{
  "hidden_size": 256,
  "head_dim": 64,
  "intermediate_size": 768,
  "hidden_act": "gelu",
  "norm": "layernorm",
  "qk_norm": false,
  "attn_scale": 0.125,
  "bias": "none",
  "init": "normal",
  "init_std_down": 0.00349,
  "beta1": 0.95,
  "max_seq_len": 1024,
  "train_tokens": 432100000,
  "dataset": "wikipedia_en"
}
Each number is 128 + 24 x the weight over its row's rms, rounded and kept within 0 to 255. Layers, rows and columns count from 0. Numbers have three digits each. The size before them is the row's rms in percent of the matrix's.

# layer 8 attention value, 256x256, rms 0.173, rows 208-255, columns 128-191
112:197119127085151142128123207109129121120149152140110130125138155104165123132122127134130089106141115108167094134123104113139131125126108151117130100144138119135157120073117085130103121117154113
115:169138142115137147135147101113140129095118131105096105157082092152121168119141161152131123103089110139095139124127139163078139114083140126116132091134126125117132170138117129070106152132107128
104:139113136079085135123196121098148113107139097103121156130092157108149076120120120125131128143128128179169096102156141129162175114098133123134109138100156142119172144125119154133135128137162137
109:121118133099112172167153156132144159116068123143184162108134141155141142130127127130139123149124130125153130108127163106131109101117141140139157076140102135148151147158095170140095100152154121
113:129129165142127160098098115184109134102143048127130107117149150108097158150113142113113094120164094134173131124065142131107163156158136127105125147141113098078122097099138126116123089122117121
113:127120136121139125114155130133142101097089140175158123139163087145159134134121105100143147122133135131111136129132130130163113140109150125122054152119162134077122124115094150154136132133102140
103:158139104108121177116121146130175146126146114126125096158115139089154067135139151125107154122089104098121134102127132158112106130116115111121128115114143131139127136150118119107133128085097158
111:151127168096092113176121121154101125142112151137111137161148091134138134108116135161158117115148083116147099100225143138144130141112143113159093148178170165139118186117141167118123145103122115
110:162143121114110135115120090141142156131138142107094107097138129098127134077087131127099101114154147086088119097129127098077119089126169098174129157138138133165119102126160166136102123102103105
099:128118126091109138097098159167132111128071125077153129128173121151119109123154178133120111139124132169170142150110095104108088146156126146153096162145146132132145119132103124117113120114126119
118:140141124095140105145148091170135162114159137110138094143115123131118107134170150186118108078130161093132099113112173133108087112113122105186161123129100185125128162119093184137137129123126126
096:124119148194107114106128140153149122101144144132137115138161123094103156115145104134093136130173147119136117104117088103136120079090125122123121141130164096122138102119108147115201097127152147
100:144149130117118123090123159151146153144118162204115137151125113153149125086128115111075122133172100159135157127143113122114103121170126111132129116115116101167053130081126181122153132132130130
105:106131125154145121157132134146130136147099093158118120139104076146141139112149147174105165111102101165091116114102108109176097113159145124138112156111117125138134173131154134156123150138119154
101:156134149168162162127120117099125131135122106162088103095123097112166126137133174172153139150157155153113138136153125139123119137165144132077174144060104099150093085102097114110078131140139153
114:121138148144131112123119129112141107140136139140107147123144111110167162123146172103139113131166131127113136128116133085133166075136108143078096106158116074140155105150104149132098110137116158
108:113117103134105157105129092130131136122126129127137097147140138142159112126076107147144178166121133105130088092150107114171134114128110117145183176132122138119093121082123132114160192140143128
096:159131136108071138100106115153133094106119102121150113102083135099137106136120096178105157087108129151146103149120152145132104154137132133145116119139095128151111153134101096078151143132124087
107:100104138148113125125123123113122104120173134139152186127153181151144133106095175119131099134124130129161142140085120121149134088154128117136167138074141128098157157109117079091148147147139166
111:155179137113123138116121091148139108142162091113133072154149148141116155111117120153111173106138100112124140093144111152157129127131164108144123141126075144129128151117138134142127117118139147
104:152130159125108113120137128137143141139124151163129110117123154114144147100141128081114096137093103187108117138149134122161129118115145112143181096088087110132121143083092141149124127124095158
100:153179139113139134089128080135112119131115119158130128140088126117118131140118140145134113140145110147093092131126139122093137152157137106137153102164173138181113147088188119142110142141108141
100:144135134113098107133172132124179120120152146141147139107116116114162154144125088113157105123112123143114134159101140116184106087163089139133176113123133152109123138162142148093106141142112123
108:107148111144165118130103134106144106119133137143115132096156149132132128116070139117074162126122081139122137130125086097183145104142128092118138134091064110118125112091172134115135117156130113
096:095124128163116139121105164180146172144144106110085119119169127134118114145155140122126172136097182135105078131150115099140188121116126127120174084137115073140112101135091145136138139114137141
113:173134132121123131158116081113156170129169131127149126151148124080124148125122089151112116139091178120091136143126123144139119115125110138080159097130129127132146157107139205146158094124097112
102:071150131103124127118109088161109144119122108150111116141148136128081143179110176150109158142125163130101170118123105121169111134159122146146140109129133145105105127127123125143142123159122134
106:094114148113118121155113115149176083188158129138115120136138140124142139130148089123117156115145108142141152120119165147100139111116155123122138138136120129097141151140148125126117125121138123
112:091133151073165151147155116112126152088138085160130151103161160116108124150185106148106138129112121119080110115126105113123193135137112092125129141105119173111109114124139157138082129108108112
100:118136150101150116129094099150130133130150124113117145150100080083157108137137155158105130127132110131110086072145146133150104102126154146098072203146098152152136118093081110153098121113141100
100:144119112132165133131117144121125084135127136116123100149124140100124137164117164156109115128136098159102143142133136156141116097115108117075122108146134156169116106121159110117168148131105135
104:139115142124135168120144127164137165143118109105129168144094165150083105118141134180117158134140139120089129145148181104148122094097125126163152137148113103143090134152134131160102116149111135
102:115146132101147081131133128142151098152090168146109067124123168115158156094087129123165107149117108128112129111124128111112103170115140097076122095124152141117089149103132129081150125107112120
108:122079128129138133169115121142174136132148119151148152106118115109126116174089154091105126081075131104129140124122138115121107144112087147140144144129140143134110123145133115123108119161112095
109:149154149134121111121132174087142124122153115158133104095154126117170093127090153124131113120111114126149116169189124167117133113134139131133106122143134091157124147114122152107124111145128149
106:117124100135086106140101077109131118142088100109094116108144166101084128148131124182129161099142152119128152116090108127121137136129142132134129154095122168148146148128136128101139179135132100
096:093146095141106129175162148156119122139128112176143155144167106132134105155149144108142142131123112116181113120121134136123151110134089143120115146145149138117132118081126144097143129186138128
102:125130128126120119145131157151132141124108163125136104150150113120096128106106154106118141176156127142127175154158114116137127096157099111086151137080146093122192157137110076126107108127156131
105:120115132163127125100146141150128143133067135134146122142136140090100137118143166107187127135143095152152142134141151122177116100152067127080141179112133087133094157153078140117144081085108125
102:137099126127094084131107135157114179101110128095104083160090139121117090164100111128105165147111192111129078143143079152127137115089108165167105129132131137077147142115169089132125141165172155
111:108132082123095124112102159115103094167176124084108151133057119129106093109097140161145098134134152135120115136123118145120126134142103138092093142122130100144097110130141085118144139112090142
094:129115153138128095132140115127127153128104151120141112178152136133134086122118158094124121131114164133167112168124072158137096069110116133131088075127109105142155105149122133100173121116092139
103:136141117100109157098111121103106112103112160184137090162109134158108115128116109171122132135159086126102096119106110130144137066102149126170105127103181112144142150151131161106163115081154085
102:141164135148094121117138185119153136152175156119132100121120132133128148119090146140133131100110131131127097149095118172165116094154088105076133112161096125097157104117092133174136117131157170
105:153131089143155078134073130126117103133127135066117135163099138107174143187148115137210112117099093115181127169161094171132128124105128110167138100129166128112147146105141141127126117137156124
104:141171137097148082131116139108133100126147138177129116178142122168145119090149097089144118117118107160099126144140085100095102133104107126141129118103150124163181133114134157117098121160105151
106:117159114160149107141109141096169143096126130123122084146130087130082122100209116125140099142137129138147132147158138099134110102094159153127101148114093121146180128124159158147163134126167136
102:170118121132144110153109128120102104126169186130119096140121097156136136135131134119126147162110090141137139138143058135106145098142116106156111129108145127098127102117115165129118106144121130